config.yaml
norm_eps: 1e-05
positions: "rope"
rope_theta: 10000.0
qk_norm: true
init: "normal"
init_std_up: 0.0476
init_std_down: 0.0238
lr_mult_o: 2.0
warmup_steps: 0
max_seq_len: 512
dataset: "wikipedia_en"
Each number is 128 + 24 x the weight over its row's rms, rounded and kept within 0 to 255. Layers, rows and columns count from 0. The size above them is the row's rms in percent of the matrix's.

# layer 2 attention output (transposed), 128x160, rms 0.335, rows 25-53,89-116, columns 80-159
size [103  99 113 103  96  98  95  97  99 102 112 107  97  94 101  96 114 106 102 111 105 100 115 103  96 102  97 105  93 104  92 101  98  95  85  94 108 100  95  85  98  98 102 108 100  95  91 102  95 101  85  96  99 101 101  96 105]
[[141 177  96 137 124 153  98 128 128 142 124 129 170 119 101 135 120 115 124 189 169 133 179 121  92 138 172 145 130 121 110 150  98 170 108 114 142 162 130 122  82  98 159  89 139 147 156 104 108 123 149 137 149 132 140 118 125 114 123 147 135 127 105 131 155 132 158 159  67 163 168 135 117 114  98  86 136 141 134 107]
 [142 136 127 124 117 116 140 139 144 115 133 102 144 140 158 129 156 128 148 161 164 132 146 104 115  82 123 102 101 184  94 147 133 131 146 123 136 114  78 131 142  87 152 152 124  83 150 106 166 126 119 122 122 115 117  97 140 128 115 126 112 134  93 155 111 124 128 103 141 104 126 178 120 157 113 117 185 124 167 129]
 [126 132 107 138 108 130 154 128 132 114 106 118 140 124 119 189 123 141 135 181 144 145 127  77 138 120 141 128 154 181 119 112 145 163 185 154 130 164 124 155  80 174 141  89 134 112 100 112 124 118 163 141 111 103 113 118 108 136 126 165 101 124 137 132 107 132  78  76 145 111 162 158 120 117 119 164 106 126 122 119]
 [148 108 114 124 145 127 135 140 124 124 122 111 135 123 183 135 148 125 116 145 137 140 123 147 128 106 119  99 154 121 119  86 186  94 117 162 111 133 103 127 107 147 116 129 154 113 127  89 148  78 131 144 116 113 141 163 111  90 110 146 117 137 112 109  82 127 193 112 129 128 101 129 143  85 143 152 124 146 131  56]
 [139 145 130 147 150 104 106 112 143 135 172 127  91 102 147 124 116 150 108 132 127 138 124 113 118 124 108 116 150 130 156 116 146  94 121 144  98 125 119 130 143 117 153 104 141 152 135  84  97 139  79 121 160 107 139 158 147 108 163 110 159 160 175 125 133 126 134 135 122 122 138 125 127 118  67 156 151 102 116 118]
 [125 106 150 112 102  93 136 126 106 116  75 117 119 102 159 123 156 129 147 145 152  94 131  83 145 141 127 106 164 116 131  90 147 110 130 110 120 142 141 149 170 138 118 133 149 166 105 194 107  95 150 110 151 157  88 129 158 144 131 152 104 123 155 109 128 115 112 165 147 136 128 135  78 106 130 115 136 123  98 161]
 [120  98 105 131 119 115  90 110 127 120 137 119  85  80 146 141 109 139 114 134 158 118 102 137 117 182 112 102 128  90 142 122 156  92 121 130 135 132 102 113 145 135 132 162 116 180  80  83 121 128 161 136  75 123  93 119 145 111 183  68 107 105 126 117 121 126 130 116  98 172 139 113 134 125 107  95 117 142 140 145]
 [144 117  90 121 135 109 134 140 179 134 172 163 162 151 129 101 172 124 127 125 153 122  92 127 118 125 144 109 105 134  89 131 158 148 103 132 164 109 137 127 128 180 136 168 111 148  84 112 104 144 119 140 113 155 134 139 158 104 122 167 120 181 128 109 110 109 128  82 178 104 160 117 123 147 101  99 126 167 145 129]
 [125 144 118 116  96 118 126 134 119 100  78 147 140 121 146 164  89 146 137 113 115 134 165 139 135 100 170 179 117 114 101  80 106 129 119 117 131 136 123 151 137 141 111 125 131 127 138 133 119 164 126 166  89  90 170  98 132  85 118  95 120 124  94  88 112 137 107 122 136 142 129 155  89 183 120 150 125  53 148 145]
 [142 146 115 109 132 150 114  82 123 125 140 123  94  88 126 139  73 107  91 141 131  98 117  86 165 153 129 165 114 122 138 117 101 125 118 118  98 139 151 158 131 139 102 152 103 194 143 136 143  84 124 140 129 165 126 117 136  88 135 155 142 181 108 177 133 155 139 138 116 130 123 108 136 140  83 124 141 139 145 131]
 [135 135 105  99  94  78  85 127 122 153 133  70 162  96 120 129 156 146 113 122 144 189 137 110  94 107 153 130 140  93  95 128 105 142 105 138  91 150 111  87 127 138 153 107 118 125 147 134 104 170 152 135 126  76 168  94 133 146 135  81 141 133 159 133 128 127 149 120 116  90 154 134 121 135 126 132 107 123 115 127]
 [130 140 146 117 127 134 152 147 141 168 104 147 147 156 118 142 141 130 140 141 114  91 177 120 163 121 154 128 121 107 116  93  93  98 137 165 104  97 125 119 119 102 136 142 166 148 125 159 121 118 134 160 106 165 125 140 135 117 133 165 140  75 150 128 167 133 126 133 101 113 127 170 113 132 137 156 121 138 151  88]
 [148 103 142 146 115 156 156 148 148 139 142 118 135 127 165 112 122 108 116  98 106 105 127 128 112  89 148 140 131 147 119 151 118 120 142  86 140 122  89 179 134 111 102 125 132 105 199 133 101 154 147 114 119 121 107  92 122 140 106 112 131 111 143 132 166  86 122 159 169 128 154 131 145 125 135 154 128 126 121 117]
 [134 115  88 105 117 167 127 126 137 138 162 116 175 143 146 103 123 126 136 125 114  87 136 148 139 130 124 125 160 106 149 178 118 102 111 116 139 132 163 107 157 152 162 163 146 137 140 142 137 149 128 102 143 104 158 144 133 111  82 151 118 108 138  76 123 109 123 142  66  92 109 122  71 154  97 151 123  88  98 145]
 [ 98 105  91 112 121 140 121 133 136 153 123 145 139 117 151 139 113 138 122 133 130 149 168 131 136 156 123 138 143 130  93 106 130 161 156 132 120 125 124 164 112 121 127 129 139 168  89 159 148 114 171 143 129 104 131 155 174 150 136 108 121  95 130 108 115 106 133 140 149 106 169 104 143  96 116 184 144 138 112 140]
 [118 171 115 137 136 141 147 104 111 149 127  98 141 137 132 129  97 109 119 153 110 112 101 171 132 158 136 147 131 158 104 107 132 131 162 128 109 128 119 116 122 140  98 170  94 144 100 147 142 137 137  72  93 145 116 165 150 127 151 108 144 152 141 153 103 109 124 129 108 156 151 146 138 115 148 118 159 163 122 134]
 [182 108 115 135 125  89 107  87 170 131 104 120  95 114 132 129 134 144 146  89 109 131 120 159 114 144 109  75 172 149 143 153 168 119 135 151 125 173 132 152 127 102 136 119 120 154 121 118 137 125  98 126 143 151  98 111 151  81 121 117 138 127 155 120 150 130 148 115  72  90 123 145 168 124 156 123 120 125 125 138]
 [ 91 110 127 173 145 116 111  97 146 140 182 150 128 149  96 151 173 165 112 142  98 162 140 115 117 130 111 111 119 103 138 125 102 156 121 159 148 123  99 112 128 154 131  65 132 127 127 131 143 102  95  91 145  92 146 169 137  97  80 127 146 110 154  96 133 150 161 132 121 128 142 108  97 120  93 141 118 118 143 163]
 [123 132 122 176 114 115  92 121  91 142 188 138 132 108  92 114 109 166 124 118 120 109 131 132 160 131 111  89 114  58 105 104  99 107 137 106 111 119 144  84 179 137 133 109 165 134 119 123 159 144 145 131 129 138 114 145 120 161 139 107 113 124 104 142 119 131 148 109  83 149 115 132  87  97 138 152 137 134  97 131]
 [127  85 131 143 115 159 155 110  55  89 153 120 114 124 168 144 103 138 144  97 122 131  95 122 159 155 102 154 167 108  94 137 118  85 116 146 121 123 112 162 127 103 142 124 134  73 127 135 124 145 120 148 105  92 152 106 131 138 133 135  90 136 115 115 129 131 133 109 159  68 174 147 130  92 121 107 174 114 117 143]
 [152 104 112 169 149 167 116 139 133  94 139 119  98 131 128 118 129 120 104  77 148 108 124 141 116 126 123 118 116 154 111  40 136 114 153 129 100  88  86 163 100 113  71 125 123 153 127 116 140 124 151 174 114  69 166 123 116 146 123 113 163 112 176 118 142 177 141 112 100 145 179 122 134 121 137  76 126 139 146 140]
 [126 128 109 126  98 147 107 164 111 126 149 122 103 113  67 187 143 106 146 164  94 121 124 131 118  78 134 132 144  68 115 117 148 149 113 127  97 124 124 145 125 119 116 130 140  86 103  78 150 163  88 164 152 115 136 162 133 117 100 112 130 157 107  97  84 111 161 151 146 121 142 124 177 156 145 116 122 124 126 112]
 [125 133 152 118 118 144  70 135 147 100 101 149  74 143 145 127 136 164 173 128  72 143 126 102 130 102 154 134 138 143 142 171 123 123 140 180 108 118 147 139  99 157 173 146  77  87 107 125 115 114 119 121  94 168 128 138 136 116 127 147 122 103 104 125  87 116 170 127  97 101  87 120 140  94 124 137 116 137 148 137]
 [ 80  98 162 110 146 142 126 161 132  97  93 144 118 122 115 161 149 149  99 135 135 119 116 111 113 130 101 126 113  77 126  73 130 172  91 155 111 137 102 120 119 106 187 128 112 146 148 117 136 139 168 117 126 149 122 122 131 114 144 106 127 146 106 149  98 145 134 107 153 170 139 101 191 112 107  79 173 156 148  99]
 [122 123 117 161 141  83  64 108 141 137 156 113 128 117 193 183 125 119 121 155 121 134 136 145 132 119 145  85 178 114 115 127 150 119 152 127 149 137 134 172 165 113 110 115 164  59 115 155 136 150  82 147 183 153 151 137 134 121 124 137 211 145 129 121 130 125 136 133 114 140 135 140 137 131 132 117 144 145 146  89]
 [132 130 121 141 109 133 124 139 150 127 193 123 117 113 117 167 103 133  99  95 128 144 161 134 146 129 102  70 138 133 124 137  73 126 134 155 150 124 123 160 112 116 119 137  98 141 120  88 129 126  86 130 158 116 151 147 144  83 134 159 105 149 165 114 136 161 103 130 112 118 136 121 126 148 170 136 117  97 165 131]
 [135  90 129 114 113 113 108 144 120 148 151 151 105 134  84 109 104 116 180 119 175 134 130 138 178 133 145 191 118 126 143 121 143  81  94 154 106 148 134 141 132 106 161 117  73 121 128  76 156 103 119 113  95 144 154 153 135 137 166 122 109  96 147 112 144 105 153 125 100 115 116  97 117  98  98 110 149 138 120  83]
 [127 157 130  88 122 122  96 125 139 140 147 138  80 129 150 133 128 169 115  96  97 142  80 115 172 151  92 142 142 139 118 107 158 147 100 122 121 148 119 133 123 129  89 136 133 145 136  84 157 121 131 121 112 143 115 127 156 125 155 112 110 132 147 125 155 123 135 147  92 164 121 113 125 151 140 135 141  88 144  99]
 [137 177 118  93 137 106 115 139 119 126  91 143 158 127  98 131 166 143 137  71 145 128 123 177 149  96 176 107 130 127 120 158 124  89 130 140  98  95 113 116 131 143 119 107 101 141  70  89 165 163 159  98 106 107 163 109 141 119 119 145  91 117 165 102 114 132 150 129 154 149 115 137 120 138 102 125 116 126 116 129]
 [124 105 152 136 135 107 169 134 142 124 169 115 126 135 121 164 154 141 117  63 109 134  99 137  87 106 100 104 111 141 129 125 153  77 130 151 136 117 122 116 153 124 172 135  86 105 117 100 102 127 122 104  70 117 132 114 133 148 120  86 116 117 130 153 132 149 117 134 155  96 122 141 106 163 110 192 155 109  98 127]
 [120 110 153 133 153 123 125 113 141 127 164 126 109 130 131 135  94  89 152 136 122 151 133 152 130 141 122 172 127  79 113 135 142 158 123 146 143 121 161 113 118 158 109 112 136 136 115 153  70 159 138 115 151 145 110 168  94 122 189 143 138 143 135 113 171 104 117 115 126 127 109 106  71 133 152 145 112  96 104 119]
 [107 100  99 126 136 149 101 121 116 133 159 146 139 119 159  83 123 144 128  74  95 132 130 176 149 146  93 180 124 142 121 136 128 129 102  98 131 109 139 113 187 120 135 160 125 118 147 171 141 145 128 126 131 115 170 124 156 147 151  74 146 103 128 111 132 118 171 126 149 148 138 127 119 142 130 128 105 170 159 118]
 [111 136 127  92 148 153 121 119 143 134 117 167  99 140  78 161 115 149 153 142 104 111 140  95  64 138 160 168 142 121 118 157  86 143 134 131 117 141 139 149 108 104 147 166 149 104 138 110 155 139 100  84 129 161 136 108 127 165 143 104 119 125 106 141 127 150 106 114 130 142 160 121 128 140 143 108 121  86 154 175]
 [114 117  99 104 161 150 126 166 105  95 108 117 139 128 144 148 130 112 169  97 145 141 144 143 122 159 146 117  95 110 137 151 143 155 138 141 181 110 110 139 128 108 130 112 134 137 107 134 121 127 187  92 136 124 135 103 148 112 125 168 141 108 111 152 114 123  68 125 149  97 117 116 124 162 160 168 106 137  95 123]
 [147 113 140  85 154 166 120  93 157 142 157 118 112 118  88 135 117 145 104 102 111 142 155 165 143 131 109 143 106 136 127 143  90 161 157 132 144 127 117 124 136 123 110 175 106 109 164 103 143 134 138 116 110  79 115 147 125 129 136 128 149 145  90 163 141 140 148 108  41 114 132  98 148 147 119 126 121  96 120 105]
 [140 133 102 124 124 112 149 141 136 158 143 154 148 119  84 147 152 119 145  95 116 154 119  99 167  94 129 150  70  83 113 158 117 145 158 161 109 141 112 124 135 119 134  93 131 120 158 146 121 167 159 148 144 157 186 104 139 142 150 137 142 137  93 133 153 138 143 106 144  99 130 169 164 147 182 123  77  88 113  96]
 [122 162 121 112 155 133 136 105  95 158 115 121 138 152 103 184 101 122 148 147 133 142 113 112 123 140 134 100 151 109 137 147 112 117 128 135 126 150 155 114 117 114 123  85 152  67 150 111 165 128 140 138 133 136 115 167 125 106 114 105 110 118 125 154 144 135 105 146 100 138 140 131 179 103 151 158 134 113 115 106]
 [147 125 135 137 155 104 138 114 147 164 124 100 116 158  99 114 135 115 133 116 108 133  58 167 149 144  76 119 103 109 145 119 147 140 132 160 131 111 164  75 121 120 124 114 160 130  86 113 131 107 113 155 124 145 103 119 100 112 104 153 134 105 179 120 147 132 129 158 127  88 119 103 152 152 117 118 135 152 125  76]
 [110 126 142 125 150 141 114 136 104 116 110 163 125 161  97 116 133 119 129 131 110 133 116 190 111 105 125 136 133 117 147 138 137 132 112 104 164 144 121  96 133 134 127 117 145  95 153  96 104 148 103 100 121 112 126 136 154 134  78  79 138 125  69 100 111 132 140 110 162 130 150 149 131 117  90 106  93 139  94  99]
 [120  93 164 134 135 133 123  95 136 141 120 138 110 135 135 114 109  91 189  92 120  86 139 150 162 146 108 132 123 191 178 141 121 102 133 141 157  98 131 133 113 130 147 137 145 141 140 108 131 113 143 149 123 194 145 160 115 145 102 134 125 148 129 148 152 142 125 124 142 156 116 146 102 162 149 104 133 121 151 147]
 [101 155 133 170 142  77 133 132 138 121 155 106  96  83 106  99 127 140 100 117  98 130 117 159 109 140 113 145 123 128 119 174 129 155 185 148 151 151 130 134 111 143 141 104 153 156 129 113 117 117 135 149 174 106 151 130 133 156 151  86 117 181  98 111 103 125 146 115 129 163  72 119 150 112 132 132 134 110 114 139]
 [103 154 144  74 136 133 147 124 126 140  91 121 110 104  90 159 156 136  64 178 100 144 112 142 152 158 114 114  87  94 122 143 125 104  92 119 109 127 131 119 139 134 194 145 131 114 130 133 155 123 148 139 147 127  97 129 139 143 139 177 101 153 151 115 103 170 137 107  82 140  93 122  80 146 117 127 134 116 123 139]
 [110 158 130 159 175 127 111  97  94 152  90 137 125 129 114 158  95 147 130 148 119 169 140 126 101 128 172 136 112 140 151 106 138 125 171 106 136 124 101 139  96 111 123 106 104 150 117 132 138 121 148 179  59 127 103 144 136 139 136 121 143 138 113 129 148 157 105 137 154 138 134 173 204 139 106  83  94 133 181 108]
 [ 86 111 173  89 116 132 154 120 135 130  85 105 139 150 133 117 141 116 100  95 162 138 124 120 145 150 163 115 164 172 164 137 145  90 136  90 132 118 122 141 122 138 156 105 127  83 151 113 127 111  99 158 112 121 115 137 107 148 166 182 133 146 117 134 197 128 113 141 141  99 102 150 123 166 127  93 121 123  97  89]
 [136  83 130 135 114 137  86 126 120 110 153 152 135 131  83 156 132 134 138 114 113 134 140 116 123 116 110  92 107 120 147 176 161 125 134 142 133 126 108 142 134 173 149 110 155 113 156 106 121 102 179 176 164 108 139 106 133 121 136 154 134 111 102  97 144 186 138  84 138 107 122 100 145 135 109 140  91 122 136 149]
 [126 108 147 142 133 180 161 136  92 136 129 152 127 151 110 105 131 107 112 133 139 132 121 148 160 138 154 164  88 113 124  76 108 130 117 136 122 138 123  99 131 139 134  65 168 124 130 163 113 134 133 142 117 116 163 142 110 173 130 170 119 125  81 117 126 101 135 113 141 129 133 149  97 104  91 151 140 149  94 125]
 [135 141 115 129 125 112 129 133 112 137 122  97 138 139 134 175  88 123 135 138 131 172 135 150 138 149 126 174 114 130  94 119 156 136 113 114  79 133 138 134  85  86 145 191 103 104 142 108  91 161  77 133 107 110 153 112 150 147 132  97 121 133 146 140 122 114 109  64 140 127 141 124 105 129 128 119 164 156 128  33]
 [120 103 107 121 144 180 146 137 131 120  55 119 128 161 141 161 167 101 136 119 126 174 140 142  92  74 124 172 146 155 142 127 133 161 146 115 111 102 119 136  94 111 100 168  84 164 133 136 148 137 168 123 137 125 157  86 110 107 135 156 161 118 167 108 133  99 114 152 123 141 115 141  90 144 134 117  92 129 155 122]
 [120 178 115 140 147 104 119 138 174 125 137 122 133 128  79 118 130 128 140 184 127  95 134  96 142 138 157 134 103 126 121 159 147 163 139 142 153 110 108 105 156 138 137 157 132 130 152 126  98  99 139 112 126 144 108 138 152 141 156 124 139 138 138 136 125 130 128 128  82 148 177 111  90  91 106 114 119 138 103 120]
 [103 122 147 107 116 123  93 127 111 139  98 122 192 152 135 131 171 127 147 164 134 158 143 127 116 123 105 163 138  94 116 168 138 111  83 126 139 132 107 150 114  97 152 116 104 144 144 131 111 182  98 114  79 166  98 161 155 126 129 111 101 127  84 122 103 119  94 135 142 124 134 103 127 147 122 143  89 111 126  97]
 [ 91  88 180 121 122 129 155 104 146 134 134 143 135 136 191  86 147 168 101 104 137 130 115 158 157 145 119 172 123 109 118 176 144  86 131 115 140 143 101  89 129 126 131 124 134 183 150 126 119 121 133 120 106 129 114 109 117  93 136 127 187 135 157 129 153 146 105 105 135 139 117 133 118 107  99 128 107  99 133 125]
 [114  98  94 101 187 142 208 137  80 157 145 154 131 105 130 171 111 164 133 135 141 126  95 133 137 104  97 112 165 105 153 101 132 128 123 124  85 117 112 122 145 120  83 134 158 120 120 121 173 144 170 142 162 118 110 109 122 140 116 116 103 156 149 126 100 148 135 156 149 150 132 132 104 160 155 136 113 131 147 136]
 [189 180 106 147 118 140  82 141 142 125 157 144 125 167 118  99 104  71 129 116 101 140 132 133 134 100 182 146 132 125 125 139 113  79 112 128 146 138 151 131 147 135  88 125 136 133  93 164 111 113 109 187 112 121 154  68 160 171  93 157 133 155 146 129 133 109 153 166 105  92  98 134  92 125 130 144 107 140 112 178]
 [117 119 132 112 131 180 127 122 106 122 126 143 105 183  92  70 120 124 153 105 118 104 137 122 159 146  99 164  98 116 140 152 134 155  84 142 133  94 128 122 109 152 128 108 118 171 129 109 143  87 156 106 136  96 115 117 139 116 109 132 111 130 156 134  96 142 163 120 141 116 168 127 158 103 107 120 119 109 134 119]
 [134 137 114 136 124  85 143  75  80 133 121 172 115 155 150  99 116 128 137 141 131 117 125  95 138 121 147 150 140 158 135 117 156 107 134 111 119 134 139 100 156 108 139 202 137 110 118 159 138 103 130 129  96 129 119  97  70 132 108  96 150 155 162 122  91  95 119 161 109  99 153 138 119 123 107 118 161 138 121 141]
 [114 148 143 198 116 147 170 107 143 143 120 125 117  98 117 126 132 146 107 138  94 147  98 123 109 133  94  94 132 150 119 103 123 171 150 144 109 140 140 126  96 136 149  72 164 138 117 141 126 173 116  94 145 118 104  91 125 169 119  83 149 113 127 129  98 111 137  69 167 139 185 172 108 104 124 149 106 124 129 135]
 [178 103 143 163 124 104 150 130 119 110 124 109 110 111 106 126 172  88 102 160  98 102 144 110 118 125 136  77 153 111 101 105  79 118 128 161 134 150 152 112 143 134 142 134 165 103  97 138 110 115  76 126 105 113 138 136 153 141 101 129 106 140 112 118 123 142  95 116 158 116 178 116 146  95 107  97 140 149 102 168]]
# layer 2 attention value, 64x160, rms 0.151, rows 26-53, columns 80-159
size [ 99 106 102 102  93  92 104 101 101 102 103  95  96 107  98 104 105 102  99 102  98 108 110  90  97  94 105  93]
[[145 134 119 118  89 104 148 184 125 131 120 131 157 153  95 146 117 109 108 104 149 120 105  89 128 124 176 153 148 136 172 141 115 116 136  79 130 113  99 134  53 139 132 114 106 135 144 134  90 110 118 145 137 124 132  87 140 141 177 132 135 151 132 113  83 175  98 173 127 129 145 103 197 130 119 152 113 150  84 117]
 [ 96  88 103 120 123 108  92 144 112 133  85 115 129 122 116  80 147 142 139 108 135 116 148 121 108 106 163 140 168 101  99 134 129 116 141 139 149 143 130 136 138 110 165 137 107 121 100  77 122 162  77 145 131 122 152 170 120  84 157 112 126 139 144 113 102 118 107 147 142 132 135 140 112 101 116 140 105  85 144 143]
 [118 143 173 149 112 101 142 149 122 124 178 132 163 104 125 127  85 106 108 105 139 146 141 152 157 169 112 159 121 136 157 121 149 108  91  95 127 115 122 102 112 125 145 112 123 120 120 158 127 157 103 175 182  98 151  99 124 149 123 141 132 162 170 135 135 129 134  97  87 118 129 159 109 163  87 109 137 145 112 128]
 [ 67 155  92 116 129  81 137  83 169 104  98  79 116 152 146 180 207 129 159 128 154 160 131 151 127 159 137 113  84 111 108 143 116 105 140  88 110 148 104 128 154 146 108 126 122 114 180 115 107 153 114 126 101 163 141 132 123 122 148 123 129 136 149 118 172 159 158 134 107 118 135 142 161 193  82 136 124 136 131 135]
 [116 115 113 105 125 102 167 139 150 162 127 109 104 117 133 109 139 147  77 129 145 176 126 110  70 146  98 101  97 115 133 115 148 106 153 157 106 134 128  93  81 118 152  99 132 121 110 130 138 162 136 153 147 157 138 148 109 182 137 120 143 152 183 121 151 132 149 134 137 153 140 142  86 114 185 134 129 137 179 130]
 [123 127 133 132 163  97 123 124 117 112 141 107 132 160 148 156 117 124 161  84 153 161 133 128 133 136 121 148 140 116 152 152  97 123 172 101 138 140 140 157 107 130 117  98 144 179 152 107 145 129 145 159 131  86 116 140 176 122  80 146 138 123 141 119 134 150 115 124 134 150 154  87 136 118 115 178 133 127 132 124]
 [110  89 124 120 120 129 138 124 140 154 201 123 144 109 112 161 156 112 124 108 135 101 137  66 113  55 133 125 156 140 126 114 180 117 109 106 108 115 137 128  79 105 119 146 154 150  79 125 132 114  96 144 140 112 134  77 115 145 159 117 143 152 107 130 127 103 159 138  81 119 120 129 143 175 150 121 151 171  95 146]
 [134 127 129 122 149 142 115 108 138 156  94 136 113 148  89 137  63 103 125 133 128 121 127 128 110  85  99 111  96 175 131 129 154 179 156 115 158 118 125 106 163 126 127 134  78 163 165 161 141 137 125 129 216 107 110 159  95  93 141  86 133 117 114 148 106 109 103 144 148 132 103 130 128 127 117 117 118 101 129 126]
 [115 133  88 131 129 105 138 115 202  97 102 117 120 145 166 138 129 139 126 151 168 161 149 126 166 112 125 128 139 153 124 121 133 132 140 122 116  78 149 127 155 153 128 118 142 127 114 146 127 134 176 176 143 171 122 168 123  94 116 110 190 123 109 134  95  98 149 124 162 121 164 132 105 140 138 122 129 115 176 166]
 [143 125 118 113 153 124 186 134 107  95 118 145 128 132 157 108 119 127 132  83 118 127 157 141 112 148 150  93 118 133 106 176 152 130 132  95 149 140 147 190 144 117 148 119 136 132  97 161 134 160 120 147 122  94 118 118 137 151 154 134 104  76 143  80  93 121 122 151  98 131 155 137 171 117 131 134 160 140  84 114]
 [128 112  94  95  95 138 125 106 123 107 130 108 122 124 142 107 148 128 141 142 112 134 115 117 152  98 124 142 140 111 107  97 148 120 155 118 135 131 119 117  92  95 167 152 114 120 121 159 132 144 125  79 126 114 159 115 101 112  75 134 127 118  91 120 144 186  99 140 141 132 148 116 112 126 119 140 151 104 122 130]
 [156 157 111 130 105 101  91 134 122 137 129  80 105 116 121  76 137 135 175 176 165 109  99 148  99 116  72 146 131 111 130 145 130 138 144 127 176 156  94 105 110 128 120 113 155 120 135 129 100 149 115 141 138 130 150 117 181 138 118 104 129 127  84  90 120 127 107 135 147  94 113 110 108 134 158 108  69 139 121 125]
 [112 127 155 104 128 129 162 109 141 113 133  86 156 122 133  95 116 109  99 138 133 121 132 123 169 146 147 140 108  87 133 124 142  86 115 125 126 103 105 128 103 172 175 163 143 167 134  98 115  79 131 120 157 173 133  98 153 134  90 150  96  86 104 137 100 110 123 116 121 116 112 105  80 126 157 136 114 159 111  78]
 [128 134  96 161 148 158 110 108 130 136 115 107 159  88 143 154  77 147 175 142  86 124 151 136 127 135 127 113 137  64 147 152 144 127 187 147 140 164 117 107 137 122 125 148 151 149 101 109 124 158 148 149 129 133 100 130 135  87 168 125 169 151 122 129 175 118 109 150 105 156 130 127 101 149 142 164 104 151 156 113]
 [100 135  99 139 126 106 115 111 151 125 148 184 136 153 126 122 163 160 111 161 192 165  98 132 145  91 162 157 139 134  98 147 134 116 106 102 139 157  99 172 145 154 102 161 145 104 127 126 138 157  96 152 129 140 110 145 141 123 122 122 132 116 119 161 170 129 118 134 117 186 133 140 124 110 113 158 126 119  97 132]
 [108 158 112 171 127  95 139 118  85 120 130 179 147 142 130 107 139  86 129 142 121 141 117 131  84 103 139 132 114 134 182 129 127 123 145 114 141 137 148 129 117 132  91 166 123 113 131 106 160 128 104 123 114 101  85 138 145 111 155 149 119 110 149 139 170  89 147  88 118 128 114 109 144 105 134 109 144 112 132  93]
 [128 108 143  92 121 115 113 141 130 103 106 155 104  88 128 146 139  80 115 122 102 132 121 141 128 129 118 188 128 149 125  91 121 113  97 128 139  95 121 142 132 129 163 125 112 157 136 179 123  73 120  95 118  93 133 169 120 104 138  97 129 132 113 148 147 175 144 111 126 174 139 141 135 139 149 161 116 153 156 101]
 [171 157 148 105 126 127 160 119 133 152 139  97 110 114 162 130 154 166 116 156 123 112 105 117 143 175 101 112  95 105 159 141 126 113 113 101 113  77 103 146  90 111 110  96 160 123 149 116 112  83 123 117  98  97 129 126 140 105  55  97  91 158 135  80 148 143 143  93 147 112 157 115 125 121 119 163 157  86 143 166]
 [149 131 125 151 123 126  91  85 115 153 120 148 110 116  98 175 147 150  77 120 136 136 149 105 131 126  64 144 149 149 118  84 124 110 145 123 177 155  94 130 115 134 183 122 132  89 109 133 126 118 132 149 147 109 106 134 134 121  91 164 154 113 132  92 171 156 151 144 104 117 161 142 136 131 163 111  90 114 112 108]
 [137 122 139 120  75 143 130 168 173 142 103 128 143 134 103 115 114 126 153 127 129 142 151 123  94 114 132 154 119  90 112 140 145 129  94 123 142 118  95 107 106 102 134 177 150 165 112  83  97 120 101 148 140 108 136 146 127 138  94 170 240 156 130 133 135 147 134 107 123 140 140 129 172 104 127 160 161 147 155 121]
 [166 160 108 122 107 143  65 167 150 146 127 111 132 107 138 155  83 171 154 112  96 161 116 124 106 143 148 142 140 114  92 128 165 165 106 131 121 117  93 111 114 144 133 152 100 127 110 119 137 145 140 136 105 135 133  74 153 112 154 108 125 116  98 138 132 167 132 120 131 106 120 116 155 115 129 138 121 121 136 102]
 [157 134 122 132 155 154 135 160 101 132 119 139 167 120 127 135 103 123  80 220 120 134 128 133 128 155 120 124  98 113 126 165 100 128 157 131 159 119 130 129 132 132 108 111 131 110 145 165 131  90 151  98 130 162 146 128 137  78 116 140 144 107 121 143 160 122  96  94 129 121 146 125 143 135 100 128 119 141 102 119]
 [118 154 123 145 114 177 148 141 185 149 168  96 133 105 116 120 103 136 142 139  89 144  58 103 123 164 132  94 120 170 138 122 125 180 142 127 158 153 127 121 142  97  81 161 126 115 157 103 119 110 131 110 127 137 160 120 124 140 157 135 123 103 105 131 102 132 114 103  77 113 114 147 156  95 142 141 161 104 133 112]
 [127 134 127 156 101 154 167 144 110  93 108 121 106 127 133 128 122 122 162 152 148 121  94 132  99 112 157 148 172 136 126  92 132 112 112 137 152 100 139 151 138  94 128 109 107  97 108 118  92 123 146 132 172 137 147 133 127 126 132 108  97 141 135 132 134 146  80 108  70 122 153  73 166 144 137 123 128 121 129 123]
 [150 102 150 130 111  56  86 128 120  96 101  95 146 101 119 152 153 107 104 134 126 107  87 164 123 155 112 107 118 129 119 101 123 116 125 102 128 130 113 179 173 145 133 120 152 156 157 107 171 121 142 161 139 137 123 151 144 145 118  99 128 111 104 140 125 108 121 109 129 113  92 148 135  81 133 135 154 117 115 165]
 [ 88 133 143  99 142  85 100 151 142 109 124 139 159  80 116 160  75 153 118 158 136 120 174 131 125 119 165 129 149 139 110 150 122 149 117 149 155 116 161 113 120 156 147 127 123 109 150 150 128 129 116 126 112 111 111 150  95 127 103 122 113 169 159  98 119 133 124  87 185 130 144 102 154 129 107 189 118 163 104 120]
 [123 142 124 150 152 148 166 138 175 137 166 187 190  88 149 148 149 116 100 100 118 121 124 162 102 126 125 167 104 130 133 143 148 180 129 136 150 131 148 161  81 102 128 179  96 126 148 124 147 165  98 120 153 116  98  94  74  92 150 146 133 116 114 130 108  91 153  86 124 132 119 140 177 102  93 141 115 140 112 198]
 [159 146  75 119 115 124 150 127 116 146 145 120 136 153 136  71  95 117 152 111 125 108 110 117 109 135 143 131 102 105 126 177 173 150 133 176  81 145 117 121 111 153 113 151 160 108 105 135 124 139 125 112 148  95 162 153 171 132 156 132 132 112 142 138 156 145 133 168 112  88 128 170 146 122 134 134 149 146  69 134]]